{"n_kv_head": 4, "d_mlp": 1536, "positions": "rope", "qk_norm": true, "tie_embeddings": false, "parallel_block": false, "init_std_qkv": 0.0187, "beta1": 0.95, "lr_head": 0.00813, "warmup_steps": 145, "batch_tokens": 65536, "seq_len": 2048, "doc_mask": true}
Each number is 200 + 40 x the weight over its row's rms, rounded and kept within 0 to 999. Layers, rows and columns count from 0. The size before them is the row's rms in percent of the matrix's.

# up: layer 7 MLP up, 1536x384, rms 0.184, rows 1096-1108, columns 0-127
# down: layer 7 MLP down (transposed), 1536x384, rms 0.0922, rows 1096-1107, columns 0-127
up1096,108,263,193,208,215,242,217,212,188,172,186,196,216,226,156,190,114,223,169,224,166,294,168,221,199,201,218,146,132,208,142,234,218,154,191,124,216,187,203,218,205,177,225,179,184,258,149,235,112,240,248,223,223,222,172,279,230,123,168,226,214,172,190,256,224,225,266,249,241,190,249,186,183,222,185,202,223,235,236,193,185,215,215,169,136,124,231,219,227,211,216,234,225,255,208,231,188,239,192,194,155,191,193,182,214,219,216,180,184,189,242,180,151,200,173,180,176,138,199,219,192,247,207,195,121,170,229,154,224
down1096,113,231,252,212,223,228,188,196,167,176,215,200,226,210,124,259,139,233,233,205,165,278,181,230,110,236,212,279,167,238,148,227,254,196,180,293,195,219,152,226,266,201,170,241,189,177,244,192,201,128,194,167,181,229,192,173,212,143,195,131,226,278,277,154,179,210,236,213,178,175,287,232,230,243,153,146,195,162,138,104,217,199,222,265,177,178,181,245,165,166,185,211,234,198,172,146,176,217,220,148,134,172,194,215,165,229,194,212,257,200,127,202,199,184,190,229,218,158,220,235,155,237,198,236,142,166,182,200,269
up1097,095,176,220,185,225,226,128,217,130,200,249,169,233,204,203,186,175,161,229,182,116,110,178,169,237,189,203,228,227,152,241,167,240,146,219,241,243,191,205,190,140,181,275,100,213,181,169,190,242,217,191,204,174,184,258,194,243,241,200,207,271,223,201,162,148,202,267,188,207,267,234,235,292,209,138,201,232,259,257,276,153,146,253,230,209,255,138,220,218,225,199,161,186,187,169,173,221,198,213,206,162,192,234,238,241,162,208,156,201,226,180,175,154,105,142,256,114,173,161,179,189,211,239,180,209,209,150,206,228
down1097,106,168,136,279,265,207,122,213,214,117,157,214,139,245,170,254,245,202,236,200,218,184,197,211,222,188,214,231,167,221,181,252,237,212,136,263,230,159,132,180,196,280,186,194,252,172,233,222,145,201,241,170,169,234,195,209,171,246,247,135,249,253,173,250,227,170,243,264,221,227,204,206,162,139,194,147,130,249,242,170,191,248,139,255,154,239,253,277,190,191,189,213,191,246,156,230,201,188,209,179,196,181,202,198,173,253,204,183,201,202,152,186,186,107,203,192,157,197,226,285,175,265,359,203,263,227,146,231,146
up1098,109,162,244,186,195,226,164,232,150,184,258,159,174,175,177,226,164,255,191,170,226,132,204,242,159,183,156,212,259,197,184,247,176,197,168,157,264,178,283,245,282,229,133,207,170,215,188,196,218,171,270,127,237,223,225,202,229,213,175,174,189,193,223,104,175,147,232,218,163,190,179,233,178,151,189,223,177,180,242,186,150,192,142,111,250,218,168,176,148,206,139,198,252,219,285,224,274,200,126,166,256,162,184,260,240,157,189,160,175,239,124,140,236,121,199,217,187,167,158,280,135,181,232,170,220,151,125,133,169
down1098,110,144,198,243,213,262,173,165,162,213,101,151,174,182,253,161,167,245,179,195,143,95,218,171,232,186,199,206,146,211,164,174,263,188,161,236,264,182,130,276,220,240,168,204,272,228,196,185,242,233,223,245,165,195,289,222,157,215,210,142,234,149,177,192,200,191,181,240,179,188,205,186,215,247,254,115,202,155,217,195,167,278,166,209,194,162,160,136,236,179,211,207,217,245,205,217,192,111,181,235,169,203,223,180,240,139,221,83,194,208,149,232,190,150,300,194,166,197,191,239,161,217,263,207,152,230,180,203,243
up1099,098,231,160,186,171,195,220,244,214,196,169,187,173,244,235,209,223,274,156,136,164,303,177,192,228,134,168,166,195,153,130,230,166,116,206,209,244,138,299,227,211,202,224,227,134,275,244,185,239,208,232,93,228,214,238,184,133,202,226,174,153,203,168,188,206,212,242,206,302,130,230,196,194,200,186,227,184,204,212,237,224,201,188,190,211,177,233,165,245,149,273,246,242,220,240,222,197,154,123,251,233,198,184,206,244,225,227,276,245,168,208,153,219,167,161,211,269,215,141,206,194,166,224,187,223,200,284,265,209
down1099,094,216,228,183,248,134,182,209,172,190,248,212,202,234,196,124,224,217,169,198,137,144,215,261,200,167,152,235,172,158,197,233,246,156,230,313,200,215,202,169,227,230,223,197,152,198,186,200,242,208,175,154,237,255,180,207,205,161,269,226,201,212,202,177,199,252,248,128,182,259,170,249,192,280,299,226,174,198,195,200,224,121,169,266,210,213,216,163,144,272,265,242,243,215,195,203,190,265,188,248,269,181,249,256,195,207,285,193,259,262,223,160,184,91,193,251,169,231,182,291,190,179,236,193,191,177,140,248,173
up1100,099,131,177,192,140,217,219,178,197,226,168,178,181,203,203,186,181,190,193,198,233,193,170,126,222,163,227,152,179,182,187,193,232,206,223,100,147,184,179,187,278,215,220,131,249,161,234,195,218,201,233,224,92,180,195,215,155,155,195,186,104,160,224,243,156,173,208,286,208,167,274,246,229,153,204,184,165,177,174,208,203,198,197,151,225,183,209,155,193,200,186,209,248,155,255,176,268,155,158,236,139,201,146,213,247,215,199,165,316,197,263,123,198,204,204,226,246,218,258,194,211,143,152,236,175,237,245,122,190
down1100,103,161,167,250,203,183,183,247,163,228,223,182,124,183,208,192,280,204,210,218,161,184,217,167,234,212,217,220,196,249,187,242,240,199,210,177,125,261,237,112,265,172,140,167,209,222,224,159,125,261,165,209,196,154,240,246,173,186,212,192,212,179,201,199,181,216,181,241,249,227,188,263,277,172,169,221,184,103,256,159,240,171,203,187,230,228,175,231,155,166,222,249,208,179,192,193,207,152,225,196,103,174,151,221,202,137,194,230,190,160,189,206,191,135,129,263,222,171,235,206,159,119,141,241,155,134,259,122,198
up1101,067,198,224,190,217,218,232,206,233,214,201,182,159,217,257,227,172,275,187,224,230,188,193,204,219,153,211,207,122,155,169,202,248,147,168,234,244,146,265,185,195,174,149,148,213,169,242,274,239,222,169,212,235,172,167,160,157,178,137,211,151,165,216,242,186,210,225,188,184,175,168,174,190,160,166,159,174,211,225,218,206,199,212,173,252,151,212,119,283,177,212,209,187,144,272,237,235,232,143,193,190,201,228,165,306,208,158,170,254,180,209,209,171,168,188,247,220,201,177,174,204,205,245,166,265,136,233,216,145
down1101,075,239,167,200,205,176,172,151,240,204,201,152,138,203,171,189,208,180,260,204,163,253,195,233,204,207,162,209,193,148,100,169,238,214,244,263,271,223,180,232,173,277,169,187,223,164,213,208,157,207,156,210,182,292,222,198,173,199,226,233,181,266,253,96,284,259,163,207,204,210,275,240,222,160,279,116,233,191,168,206,212,195,223,199,249,206,209,189,143,194,234,129,185,209,197,217,205,267,288,150,218,187,212,243,219,130,191,165,230,136,153,309,166,225,193,211,167,206,226,216,205,202,245,242,196,189,225,243,224
up1102,091,193,207,204,230,188,204,150,187,179,186,259,235,196,257,136,231,185,125,215,200,194,206,196,226,212,188,136,168,210,234,241,194,275,175,214,208,137,220,174,194,252,214,161,188,223,164,211,258,129,214,218,253,237,198,236,225,202,135,251,244,172,182,214,249,267,236,154,153,190,212,240,176,155,179,175,252,179,191,147,190,172,154,176,174,283,238,224,168,252,238,239,235,203,113,221,154,186,194,187,181,185,232,266,143,260,251,228,207,167,158,176,141,198,171,202,234,151,176,195,128,174,157,222,225,154,134,287,292
down1102,089,161,203,260,178,247,226,240,174,243,185,186,173,241,185,142,199,194,202,191,142,201,150,147,185,249,211,168,218,263,148,221,175,210,183,239,188,274,191,231,263,192,256,274,186,220,258,262,204,162,166,166,204,202,248,219,236,195,205,301,210,184,198,197,183,277,196,204,137,241,251,195,113,199,264,191,209,219,131,171,263,136,194,258,178,224,213,235,213,212,283,178,172,209,221,201,195,193,261,223,207,196,238,229,175,198,189,153,253,217,144,158,163,209,184,197,131,215,173,100,193,233,199,148,248,183,163,265,215
up1103,116,143,183,212,186,155,194,175,144,158,231,191,163,157,249,127,222,241,272,189,151,170,200,232,304,179,171,215,223,163,227,261,219,183,214,179,296,250,259,168,146,202,158,237,163,271,184,148,215,156,157,134,295,132,106,120,250,212,103,220,231,258,183,192,190,209,205,181,194,221,161,233,173,200,132,225,248,185,135,185,215,205,221,192,158,186,196,199,198,212,232,163,241,174,210,222,160,193,193,230,175,193,230,269,182,194,213,202,210,189,140,223,222,157,323,175,261,282,211,209,186,191,230,204,213,198,253,271,230
down1103,112,165,178,215,242,226,188,209,170,158,202,176,224,213,216,206,295,185,185,213,184,160,237,198,182,284,208,167,162,209,287,103,192,160,182,173,255,294,209,233,243,209,157,271,165,119,176,150,178,236,170,208,217,196,104,236,211,265,169,180,210,247,193,150,184,218,167,132,155,254,212,185,214,161,232,193,206,190,220,217,162,192,226,232,87,265,244,152,131,192,266,174,220,244,184,248,243,228,204,199,137,170,163,318,131,206,144,133,216,250,245,133,194,212,258,195,204,166,243,204,162,180,211,224,236,225,219,192,264
up1104,099,251,197,188,264,211,209,167,275,202,182,172,224,175,193,197,255,190,184,210,271,214,134,270,201,157,171,230,97,143,138,153,190,216,162,235,194,182,195,221,239,255,148,252,127,218,201,172,103,210,195,135,170,187,252,175,163,159,206,194,198,205,211,174,235,207,160,189,148,164,202,191,164,137,215,199,231,237,163,214,186,172,228,260,239,134,226,179,194,253,177,150,233,204,202,120,203,239,201,227,194,236,238,223,193,169,235,140,201,227,219,175,260,179,239,145,237,251,204,249,249,202,177,167,179,170,214,141,206
down1104,092,184,227,285,214,174,177,250,194,245,296,197,228,217,202,174,152,145,239,236,199,212,213,315,134,196,195,214,135,176,190,159,188,256,239,272,60,226,243,163,277,202,178,255,248,190,243,238,163,219,262,197,166,156,164,210,199,152,212,158,241,228,204,183,101,211,234,242,176,219,257,247,227,216,251,200,180,192,245,180,210,141,214,292,222,194,187,225,158,237,187,212,196,170,156,202,216,230,217,192,121,214,190,200,228,175,186,154,240,196,173,188,262,184,169,192,261,163,268,239,224,176,242,234,188,215,185,275,204
up1105,101,145,162,231,192,209,225,194,245,183,222,212,192,139,228,140,164,204,235,264,185,172,195,154,166,185,157,152,177,172,198,227,163,237,199,196,194,168,133,199,206,213,195,147,175,205,175,189,140,252,227,213,210,111,218,119,176,165,127,244,204,253,95,120,168,218,210,179,182,242,144,235,178,195,214,208,192,197,184,198,174,220,186,190,250,198,229,224,140,227,189,212,185,215,251,201,204,205,162,198,194,151,177,225,145,186,202,185,224,196,180,220,270,181,177,180,226,219,212,110,189,157,155,173,178,231,169,124,127
down1105,097,166,174,152,168,187,153,167,231,209,250,155,211,77,205,204,276,137,233,210,247,191,239,187,161,200,205,164,195,189,194,177,137,216,220,229,226,255,138,199,123,199,237,238,147,193,185,255,218,246,216,152,178,215,244,234,186,180,84,212,239,205,200,155,145,215,161,205,224,228,155,120,149,184,203,130,262,189,200,219,185,221,170,128,139,213,164,170,174,165,214,153,235,227,216,257,162,210,202,244,210,99,150,154,207,163,222,232,226,182,251,195,198,196,217,197,171,230,254,242,250,222,220,183,184,154,209,267,179
up1106,105,258,190,197,184,147,218,187,132,157,135,224,169,185,218,196,169,230,205,158,150,186,182,183,189,287,255,211,173,199,243,246,206,224,174,244,204,222,226,301,175,179,209,167,241,170,171,186,209,154,239,267,151,173,225,135,119,214,228,232,191,173,206,187,239,271,190,174,210,279,266,176,230,208,193,177,223,266,135,159,118,181,200,135,201,162,143,159,264,168,222,189,246,207,222,172,237,199,188,237,268,192,290,213,134,176,172,196,221,216,191,199,208,216,232,190,145,175,212,199,206,193,210,164,159,240,206,260,175
down1106,107,207,184,214,168,133,193,65,146,196,188,169,147,215,137,194,170,208,215,244,133,216,126,143,101,262,211,146,217,241,186,229,184,157,131,197,120,251,209,258,176,210,113,213,193,190,235,183,205,186,170,228,202,249,184,192,213,197,237,122,226,212,164,187,251,272,263,155,286,273,296,241,239,147,220,137,198,199,266,222,145,237,172,181,210,179,149,176,212,153,245,233,178,149,175,224,161,176,196,190,198,248,209,214,168,182,175,181,222,174,228,221,222,155,204,269,164,165,270,209,207,191,174,209,288,160,107,201,208
up1107,106,199,191,237,204,188,232,247,134,186,228,258,104,156,273,202,262,206,226,163,202,203,171,245,172,221,264,230,221,256,194,169,240,187,163,222,177,141,245,177,192,218,228,220,241,208,148,216,239,240,165,143,203,260,163,79,220,187,180,225,175,158,152,148,274,182,276,191,161,281,193,209,225,181,196,196,252,185,144,254,98,178,174,194,175,251,197,259,228,196,221,149,215,192,234,237,216,205,165,161,163,192,212,236,184,224,137,144,266,228,159,263,245,154,178,167,231,189,200,200,215,249,262,204,218,146,145,176,240
down1107,098,197,165,270,322,227,246,220,141,168,217,238,213,191,213,106,260,128,214,197,154,192,262,259,199,164,198,182,226,283,163,175,236,235,152,215,228,153,166,195,213,141,197,185,186,158,178,159,208,220,196,145,200,219,317,185,241,164,169,188,153,230,181,137,211,202,150,214,155,268,216,177,218,219,188,148,231,171,166,144,172,201,236,171,131,233,259,281,245,236,193,238,219,133,232,236,263,163,122,191,213,197,140,218,167,152,211,206,211,178,200,197,254,249,166,164,295,236,186,169,251,206,222,196,232,211,207,238,238
up1108,108,200,179,135,158,188,228,133,241,173,165,216,197,192,213,179,188,227,193,127,215,322,168,226,141,250,196,241,198,134,246,222,226,213,206,184,172,271,262,124,205,199,201,178,262,260,96,237,203,183,187,180,224,156,152,231,166,138,147,289,232,230,183,180,187,170,211,176,187,220,210,170,205,206,214,184,177,234,287,312,250,164,254,182,197,178,214,170,186,179,184,196,179,244,205,138,175,246,216,188,255,233,206,229,203,202,164,276,178,206,214,201,130,209,221,171,183,214,237,230,207,249,209,183,240,163,267,162,191